Each number is 128 + 24 x the weight over its row's rms, rounded and kept within 0 to 255. Layers, rows and columns count from 0. Numbers have three digits each. The size before them is the row's rms in percent of the matrix's.

# layer 4 attention query, 96x96, rms 0.146, rows 0-95, columns 0-95
053:124110132155133114089115127117139071114078162140128085150140119161095113129140115125169174134141146127122127130118097118131085117143158129134121144115128107136091138104132135163157109085105138162106120131120119154145114110138111161147163103162122123106124100071086099161089179115085117146
055:133088128130121103120139125163135052162139196135100106126103115134134120149147149167127156164156181105129090112084164156119114127133162113099106121150126142170138146110129128139114094120128130124144160123097137123112129144147116162162155142108125117132137118098146136101108105167147175154
082:132104123118098147147140152125098166068126111086118088110128170097151138142149156132136111151157127133173113130125124178165132125106160151106127107173111154135112112132139069146137096093139143162117107140124099126106155150136133112120159157114109126140120125116065088134102116120099169125
042:119119089186112153181137144168126187115144124079111131100096122092161150155135144139113074163148128124123124133157155141181160154098119138112141112097079145113147111113134138125129098118130109151102129136153127127138139164136138088113146162133122115137095102155099108126162122112130145112
093:136127140148126141146126165117100182026119098096127096129132161103134140139169148127143125158167114116162120115121155186167133147114152161108141123126140157130109130134152081150141124095135109165112117149132105138118136141119149104093152137110119118113129113121070119143131111128095125119
059:085149106138125122143099119150158119185164109193106150124158094119121128124121095120140091099107143202086150111129113090126133119126096083141130137095124111146135124106139158130098116162105160107112142093141169124117100115131120127148100099133133105094118111144143118123164099129153127152
068:123150164155082142166108149109183163090156037148139106134152096121123127130140110126150122132130129179123172145124152154160113117081116149117120128128129122151110129105153132158132146097119179140096118103131168107094127153136124131112150125117132105101113107124125114131129089112099110139
094:076122107136124125119121139139201091216155127196120153114127095150120131116104126155135124103104138166102134140135108093097137122133106095134113140108098113135140141132113177125116167150100133099118124110130141119131080136144109133153107112131150105134125116121173131116100154098138137142
085:122113120158119114136084121113152046190147141157127177126145134171102149111117114148148139138107119137122092131131093139079148124121095055134109132113136114146143164121124168119128137161149064126122121144138113120114117126147099132143093105128134141148119150128136123087105145105130126140
069:141100154122093131089086157154129147110120099107111116128126176116149131135130144096137148107121125119116117119151137130121149109124133173173150104159139156117123122109111100186142085145132120171127126115169088137161154153150111132107152134162150162116103141147099092202102101128138127102
061:103156142125133151100148155148110151097098125123142093070144128126097154114110111120136092095157130086134120117120111107186114157099121120121127151085158138105144104090198115128121145137122154158121136095090158138115097135175148123150120148125134162113129111102147153097150140160122101157
072:150098103098153145132097088125178137110165126140118114126132133108185102109147149148091151151154105102129133090134166107108130094118148144116129116166188141112143125119111105158123121149145089151131114147135116117108140098127141125117154119132121162132145149075106092118150077156187138142
090:124111101141094107153117083134086104156125120092119147160123117154115159121108133136140128128172109084141115111122133054081109132162105124133144167114117131095169102102103123124141075159099102163152139158112137123128152144128107108104123152132116121161128140069102127125133144127153160154
094:098112087135131098143112096147071136111127090145146128131122171134140151132106134155075134137082137093134115151113104116110131109119114148104127129119126128097175086088133134121121123139110164201118110100126140130088173129107111165125149163145128105140153142114102102119168099121151134159
058:116088150095114126156159143120177119157120103136111090118092134152122141090108095120142125121115183085151119108101145162154118146128140103150116152130120120120108141138116129121083142122074106111112150104133113069100147102155127140128118139135148147171138147120117163111109140125064160086
065:087115104102121115150138103126161071140136134124175170113084119116161112112112171147071116115099120159129145113146127148119134118115162131107119135144109151049161109133103117110180141179139170132130134128125122124155124132120145114102119119094105157140151160092117124114117101112132130108
117:102107143135129126152177094095134155168125120108138159095099163120142150134095097135105140170127097055094114128125123169109124154093100154101118137118136126091142134123111121128111131134146155156139146109137102118081140146118119180161150135090126137137145193125122116128085128119118156116
124:099120117094150131138177116110136157141124095134150103164097153154121126126105121178132134170156087127087118183144142130116124123087121071135130120151143095163088158111132156108107155127157104110141164164149131136115085139131155126140129125138132127091144135170146105097128150092098112124
117:140126128145132121112116136150132106118125151114115145131126070117134142131121090162101122121154092106126079167161084158131142117121114127123133130129105119110151115110135133131110107102160131189128088138107149167078148143137118139099106164165156139174123190156126136076167088130136132144
112:137126171149109142109125128091194115100113137139117108102157117151166133125115110061100127137147112131117156123125126098108102096127123122140088146170154126102095132120182130146102162122141136127141148121075113093162125152119098124057129122160114149115149106107154103141112132150135119122
131:141175121182120103109154113105077104116145159126121132153142155169112119133116117134133137095085137131143126123146085120110113128155149122127144132117100111134118115148093140104118157114163131202113198139126158142123179114079085140130115112138127127135141138127139095133150141119130092083
107:137110095095140072110118094122165162129133105131135144154178111092123115136129115090143159151120134129148138161144076106137126114141139127127153119123086165156129152133173126124122123110145120117133139179140107137135112139160061175142123072114135136108104116161110108125135172125121142086
110:170147179120153119153111157125116131118182099131108152163135101119145117168103083097120111098133151141076158131119129143080137125164137094110123115099118096110110099119088179111119120139137159132111127126132113140148115090074088114111131112114102132131145091133119094153141132121152161146
120:103152154144099107114159130157129106147082090143145126132130111143170113111091118139145118071167113152090088119147116122127106120180141135113138185127132115123148098141116100099115151178120098135166143150108143117138128112162129126143114149133116165156125146077130091143165101123156134159
129:176113131142074130137104154159118184118085127152119139134126144125119118132143164119158132136132100112125143107124132081187100107154102120136138133130106103143131142176138122126119109158157063126128100118163179128099133100158114126107110098122122122138099092128154124126131146178163096145
109:174180134144092121148124112119115122112130139111095095143134153116147107149130123129115113100174114127099154069134124113127113108171083152117098155053152146166095140126157091134131136122089113155146148126143114127137140103119196116120116128128120109121087137161141103128145115137159141146
120:105143138130132103117129115119171141098121137146138097114142108131109108159128106109165109115145092142158144112101170138177159147170139114121135132123131156134132118139118122143101067166091077130148164115135153154149111125199140128140157159142104144174130147118125116081146171161122142125
124:117160129166152163145087108120163103161137127105134130137144108119136133129141114142131140174157158127128158127113129102170113165151144100086124118125103123074137141115143103155160104174123083085121140105134112127110160099141121086081158128123116157150124164138081108134117085091126130108
123:097186099109112142082150124161117124128112154114131111136145114146129168146160161096107095122089153173121084142107148113148094147127115138120100113167140128092127127105131157104140117167131133148139115084138141134149130122114107103139077132151118095137102125124105076100092122153142143184
117:082110103112143142133162089113104152098121095080150080132103133112125132132125135102139130081107105085145100108113119180149109157120092085125142155163159084128133117121116144130127145144134094149144091126140111080157136131161134120084105146144122125113134160112138133114132126124081090092
112:109116152102133111123115125098155148068168184153090129187136139122129109129146087128119100132139174112134068177143104110114140137162110165103162123109129139174149133117108125143125120152148144100121121088128138111151140113121137171082121138143102163125111105116100123147146137146111115111
114:139124114133146094119137120164102106173149111140136127161122145149112131110144163122123143156127134098164104102113138124131142136119129150118119194104111087066115099113142145119131173147095111125086114134135103083080125142133137183115167162133150116167161164135103145120119173123155133121
000:117107095085111080157172117126118102115066111141135113141143106139129123162127115130116110166109127112172133164159104121134091121114146118149135119155153133059134120128141088098132099145133094139108122140101111123076143170160145130121142131115125088093166119128129132104156116140138084159
000:140106143198123142141148109108136145102099145126151151124110125100154117116161118189128165123102125145118097159126137154160153102132130134093141121141133121138147204142145135138132135107128096117148109180155153086173123121114121093140167104119098174105141136138152158125129126129086123146
000:154144174107119181134097152133127135103106170122115120132127119151071157107143152085089128122132095139125089121114144155121110126128115157119110151119130120140189089103093126178122162108161139092157150141125155139160154116117137111131111116140158164106129142131110155102101083088142123126
000:135155122129102068142160121098115123130118130108131127122161081115143111139170097147123147157122157135165170115153126123120161093106116162088136110141082119136117138137116162128134085101120186164150095127119104110097141142110107137117158118139086170112149137087134138162143156109094140108
000:111132095132109116140154108134166148152195105049159123147122116132145126130115114097098115152114120139113125132153147147114088110064118110140123135176075110159104112140145133115134132106092159154147092100120134103105132097182123146104136165146125144149119142147140153137147149134127116122
000:151106133151168132132090175119074071145112144139127128127166139119168151126121158125131124107116145135166115086120178116063089130132132110150108132138129134122100128094114111118140117130127141078180092106135121098141130128129129140139106150134154094122097160147150127106083099106159129148
040:094127135133108136126059147070172125077190120183135143113135136110123122124162114148149131088116171185164082118139128158152175160124126122131135139104118130163113124135128142128126144105133069125136146120147116100121117150137132133144124109113137092103103115107127143129118108136099129127
035:087163124176122107088062126104151092106205124162118148117135150123116127134143089166114141107117152198112078114152127132120166169133127104162133145131123131145120101132118148112102140120132075124126133111137135129125113165113145124130093139128149092118100131146149124153136120131121143123
066:073159121157131097111109110114144077157180138124127151108151159120120121137159090164127132153133132201136120098152179141128181164100123102129119151135120136159101107119141114087124132113110087136094105108138118106129110136132148137130096138107153091121094128166111108149125113109117136111
073:155146129205131141121063174119114125106131115127140156096123127148141130122105118129096135116143132116062098113108117102081075126125128090154097107127138071115124097124119146124128098154163152133158096095123136121111130130107092117092085126122133139125123134159162118135121140136158120133
071:107145080115128137139142115159170126216118108130150110145138112075124116147144178112148131095160081166122132089126140120173108149115121087124085132121106119130099095142159133127162115134126082128140108151147111136162111104140122107123116090140145086129133121154120105139121115097117135126
063:162123109136096115130102128167094126119166128172102145155114152133109119161129133131157124107123158145159131105112132088101095122161114163105148159064127151164120104133121128122140132117094136115110157142142153107163110101070134121144145124136121094115140108118109134133166172113200152134
069:140107145133165149142085096095135134074198137166109125151128124120121140122136127150109146172118131041142128125150127127132135134152125140093142116137141143111127145127127112182117107124134081146117148119151106117104152084124123141081138152142130151144133143128091133133167078122097139101
074:145142124140101111126164094120109092199153119093126107139106124112121120142105143124116145113102126121094163116133072169119083143131143095143127124132101113107115111144125111147166169132138121139063137141165102110126162128094075132130136087131122129140132154112101093137083117137100102099
061:079168081122186108134139102142166113112091129109123122152128128127111121106148132116124153098127190099141076136138109105159139132129122132106122128107108111100142115089130128129145107172148155151163117097139114116138158084139136129123106165136129155154136177122091098119164125081102142119
068:151121154167099147117129106124132129092126109145116103107115128146110126129129138123173135131140135101147136083124125098180116145178144123163144143145115147085113117166071113152120134160125068154144173142147110153122169134128104124143144128143124155153128162071104116110160113160152131083
162:123136157112157091125147115118073116076148140155136106144157149141132105113144091126127077118119070135115115096082102116117130142127142126152124144147132135115181158137122128102167166125114159160119111102128116111151095127139128122081063117127175157124119112113157102128131140135163132099
170:138127123160124128133112145156126138127147108143140117117160178114148163142150110156136146115136135091107131078172134131142103151104086143125115177079076092143107125103126126089118131104145147120134118142107126129127159122154147149142118133104194130155075078149145169125102137163138153105
163:086136129147164086133084119117142130163067150126128132160125120156132156197122126196171102120133142085125105133111159116123154120094151161144166130132100121134118151147149139130128121120107173093126137127115141137104111142147082104107136139111118118151111104143114115130171125127149168150
153:133171140111146148173126110158098084140089103151129149156111163174118112105127112081128129081112120127140129109167147115137114061137127151139151093157103149104137104127135114147075156118131083146131122159144123115085138131122120142130165082077142119142122113111127128096116149131145143129
157:122151094146133137103100132121133133134144113118175141134143188101128133163153166116105115133119113123165100110153135165144141112136132105118131107136178124122144129046118163161146119163107134111112090127101160140168136149144073122120122109117099159162120134140110132153160130106132147073
166:112162133148123152144133119141132111116065127107118122145167159112170154114098151133118145097084110143149135132163137138145067131126152124122118128068098110073121129157105134127139114110086125132167125129139147097117079114133111092121111179162121110149094128074103130151119144141128131120
168:182151116158102132113110142097100138141113148139121101118096104111171137141102098139129145088144109159168074141163150089144123137122118125098134150160105140144127169143122151137093145136162151096134094088154122135137101128138127155139117144106137127106164171135122081158099106137159163091
155:100114120150103153094108144138142100143126091123192154116108115153133072107122097109145152112130144110192126133125130137120152102133153132113190102154146112098102102169123112118159100121123107111148139131117124114111166140102141116153088133124160111142102125117112142182105095158161154118
160:090105137147114135154119117164167154133141132119120113107143174119142125139123150126118151152135157098111117089103120111104158114122181116134158088131151128085100158114149147116137161117157126152118142113138067148111088143127129123113087080096109065096153169115150157125105120107151135137
161:151117129155122131094166145123134118120103161131141117150111087137134146105176122122130152130157130099146110113103134117132131128154129065099093168130163144079156103140156145113123145130072180156117159129161159131111148104123120124150122091127144106136067171132151116147114174150146131144
155:144126089125142179179145116145102130120123128155123146131124133178110123130124119138125119140135150136149117139129080146193114137117156101109133136124113116106152180105132144149177132165112104143146117113101150152115155130136112072136159161130163146068175137183132142132114148141141144151
163:122114155155131137111104151162125126114112116124118141154163087141179139165159109090116111104105168120131143103138120162142120161099126153115149133149116132147083150134146134104117095171149127156096152128108190109135157134136130090136117141132126097133142167114115106082123160136119073073
153:132131144143131125162104136100104110130129165141086146092140123149105132095153154178148108106130141156150167137150161139152119136125106145152095112154175085147128147147142104104114117097087133148127121101123084112172154157116080123151112146102114120090097104179118145117123149142131112078
167:117106134155136113089120094125117109118170123095185122126125132158111182123120118118109134125133119115144136117134174136189117126152109136180088084119107164134169102122144137102138128138119147088111146077167109088130122107122149089137176148117157124124151126099152137129136165135115127160
159:112105081118159170120102170097138158114126141130088139130142137139164126147116115089142130117151162146103080107140143113112124158095098137123129145123101162135103090147122083152118129137124113157162106160156127093110130153117087095097133115111125147078095112145129085155110156102089130153
166:113148110124109118137094115128168096127126173104152109166184146128088104091109107133135126129100092082117118120146154100126141140112095143088156131138156115109105137128133145102114149157142149170199126138151139139153149133133122103128162110130111090135186104141090153149121154120135128160
068:108107093110139155166105136140088152112106096137110109141105105154114135127110159134150131137096084176091143089108158113153124106124141124140093179129097081157136124111169154145125154139103144108120110112079173088145099098165128129121152133176146136125140129136111138116128150104090131129
075:154108179103069110149155099114121142173093128132141141122176118130115125132093082091106103141143134100151112124158112129087162105132113141160152110179133169129126138134143113132138097108142126109155128149154086119129110121144107107156126168079105143123113146096129109150095114164121161127
068:125115173103160120083171155105105089130130133106154141123150165166157096117119142117133147119096166132113096180144120146085139121113145154141139104180153134126144159135086109101110123110165151166182122132117082137122159149120122165147127122109142154110132146091123115155133118097135135127
113:176121122111097117117135116139034217084104104109118104139146143102146145142163124090140105145129135111141146126121159112164118149107146173121134113079155137114147122107167110126153106135134146137124151113137119138116137116132119140107178143145110114135111104140087119135131113142132105144
105:181151157127133131086131137101052154055095132082136117128139155138159132127116096091128118132119135072120120140116150141159130137112164159137132120120193148123140156131170106102128094128160138132164126123130117148133148114122141151110154135141108161131101132151139134147145118143145099105
065:171155124155122133117064147106076164040108123127119138138126149112146135135139104114127093127149140121129100110116150127183107161107167152123137127074172147129138145132177118094142105136149102109119155143151128130124134101126137130101168124119110124145098111136126130136132111152154084127
052:148132075158147107162100088116114150104141091117147171183153134133160120126149114111143107114129144196143121127126186131089097121093164141108144122119138140136135121110143116098165129127132126159118123141165097114112154088139111145132171145125113104155123124100108089126123120181139113143
122:052117119142115155170115135119177141149185100173137136115122106126117122132152144174137149129136122189138148120153123142106164122137101100106111155133081105140117112137093138160131188133107109152092110123121139102102114153139132097145104116116140104120147112102100121112129134105106144160
088:149108127079165140101145170155093142140102165101122123093145137085136135150152147067090121122103164139126121112120135146136133162081135141155131075131119149141146121159140155154117131111139133107143127112136097112153105131093113139129139097116135117079129104164152144172100125158157121080
078:076167111185110129156141095140162082110139079117146136125126127155120127123156147128126143097098128163159140109127125190172125153127133076105089171179087095083119128120109146132134146131110122148106107118125139109131149146123119097112111133139131129142138139128089114103127137089105119115
080:124119093151161135126132125181061112109150117101115116121116142128134153135125150152118150134119158077141070110096093145111119128128117131089102146093145091107150117091139158116135128146122164160130091114096136109095148088075142137091116139121139133144155118130139174123148166118139149158
079:108136115114147108141114111096093089138184144138149164135142111142122137138139145131082153178104095170141120168128167150088139117064144118152129121122113129094136132138150128112147172115128149120104133149105104157120114147124159115144157132111153077116137100159133121142091178111114154158
090:135091098157137159154108148139146164169104088149128109113142130126125140134117140134169112143158094152117173099148195110148142090106110087124103127135132104126125133144145115110126075144120134092141084144152126128150098110151101065130137141125128144125116118148136076089143125083130129152
084:097155153072167153138112137103169189073168161131121121150142129125127093152155129116138103123161154195139149136124161106124111146134128122110121124130132140158126109138131096098138149138111135073125164098144133137145122079149176108141151133132114111104133108139156125134160122111145133158
084:165146141138097124113122153109112103106104104129107153144150121166147090125108106119124099109123143152096126086102139098072120086118139163112091132110116137120124113127126134107139135114120219116148116120095148097147113135099111121113115101120115115108125087112140110181113152135164160177
085:151108186157156154116073164130179093097120139144130127104098126148160110124110095128121129165159100126091147118123150139127121113105157093161119122161131113105110141164128110133076124139142082099167102138124137145095136142127155123118162116136130158145127128157189149133121123168152129126
075:150148107109137141116104129137097073115127113136117131127134147129158121133102176118123144041111149149123079145121089109095093138141157099145120097155154116132123124106111141103141102173139118161148156115104152141169133115110074117106082089135147131109140138104122087151128141134140142146
066:179111119070120155137115123102140151087113149102113110124146168115130137139130162077112119118108151116174165100159123102145107156162133138146157140109154185124129128121124122141118115160133115126147177172132101120190127112126088125104107133093122145107117095095109092137118130125122108102
064:146114127152169174117111150136169166114112144143107113146135112098121113117138143157152110119181145104121088116110135114165117135104163142123150104088163127164109153120131112145135073138137088069200125115136128149102099119155155137090140132144135148115140143144157136131134159162144150138
078:103114145080134134107154117160179159177151148149117120165144145103141111133145111155133104078097146151151061134139135155148178140077118164127152120132132128187132096130126131137124111094143095112130124108149148098123112123134133148170163132122116117103132147121133109136123082163113138142
079:121107105169118112118110111141065171114152080107138124152140143142109128138132106133093131188097160110129114148131124138084161119114109093133138081178145111098160127082123116135149141127121132144107111089147144123108148113112097139132171155161130125147131155154066110133151107123107132113
082:080117165147149147115139125112160135126099137130132103124109148134158146111102107158147138091125108089119045164114088145124139138189110139127131127121150143149148130137126138172120134149117069170156169123108139129113127161161141162137105153123136162148146184105126146121123129137107124127
067:157144124164164141159149066142146089140119144122134159133138121095133118130158144112104147108122125101166110091118108124114129165143118131148143096104124158093151107131098144144132162142113101121114145153127127086086174125090092157170142130085124105160133161078085137129142104151144126114
064:115146106110157141111170095164162142190103146132165126158145131097115128145144131123149160129173152134135078139084167130158138144151133062152119115128186115098101126125149126129130124155139075098180129117136125122144143115174132128115136127111141131132135150135111132136152127139145161096
070:120127132127149106148126137101152120119168150151114166168159113154098108133073109133136139096104194112130071139131089112099112139161121118120157150092091122156090132117078171127123122131130148130129133115138113134172127108135100140129079109119128136131116115127136135122142179121108188142
082:142133144136119123091200094163078186125071145073128090121140151133123124135099102089124101108141128051121111139126132119134104127134116169141138119155138135125139112135154116125125082125138179151157135110134133118146142137129128130128110158120109140130118121146145146169142146172131104117
071:158095133125099152122129092098090157103161072132123122162118134132170098126123078136121157125133141113099106176135112117085146119099126162126127114148140120177101124113105101136119160075151162149097108107104107109094141157116088165136141144134115138115117153115100114159115109146093148125
059:125153139110171084123113132124073090123099157164136175162118090110083133126112112152106102092118116155139092150114108110063133155128126157139152148114136134150155105109061117112121106102124156125162123127096139139169126121128108136100138104137099124117155142120092150137132153116148135112
065:151148171123118115124124143128107083170104148155139133118137083160150144145102120158118172100133128128129064118092113119121138119104136140129125080070147115096171110128127136144143145119123096173144120123113152134109112163152129142173161123136146111132117175075124128127112116152148182134
073:126100146110116159114181124139141114150107071090143118140129118124129106135136116075132151132148094141156144108143168168190135151086148085165112141144107112098114075148131142096133144098151150117146125124126093140129141125156104141136141116161155111105095152115121147141113142124085153089
059:140151138104081110127134142135156144194103133133121130111117122130078152125113136139124170152157111146086140125130093136098099139119123091137099093140141111165143115108134137140136114125140132116144099145103159146146091179104108136145111113121141114076109155173169118112111067115086123163
065:078141147144148135117119157101161130070111135138160120112132128128135110138139172129135123168086117153143117164110159150129140103108129168141109064196165124125112148133153161122153152137152125152147099112073133137115128126150107082089111127130127132090155102099146128114116124152129105138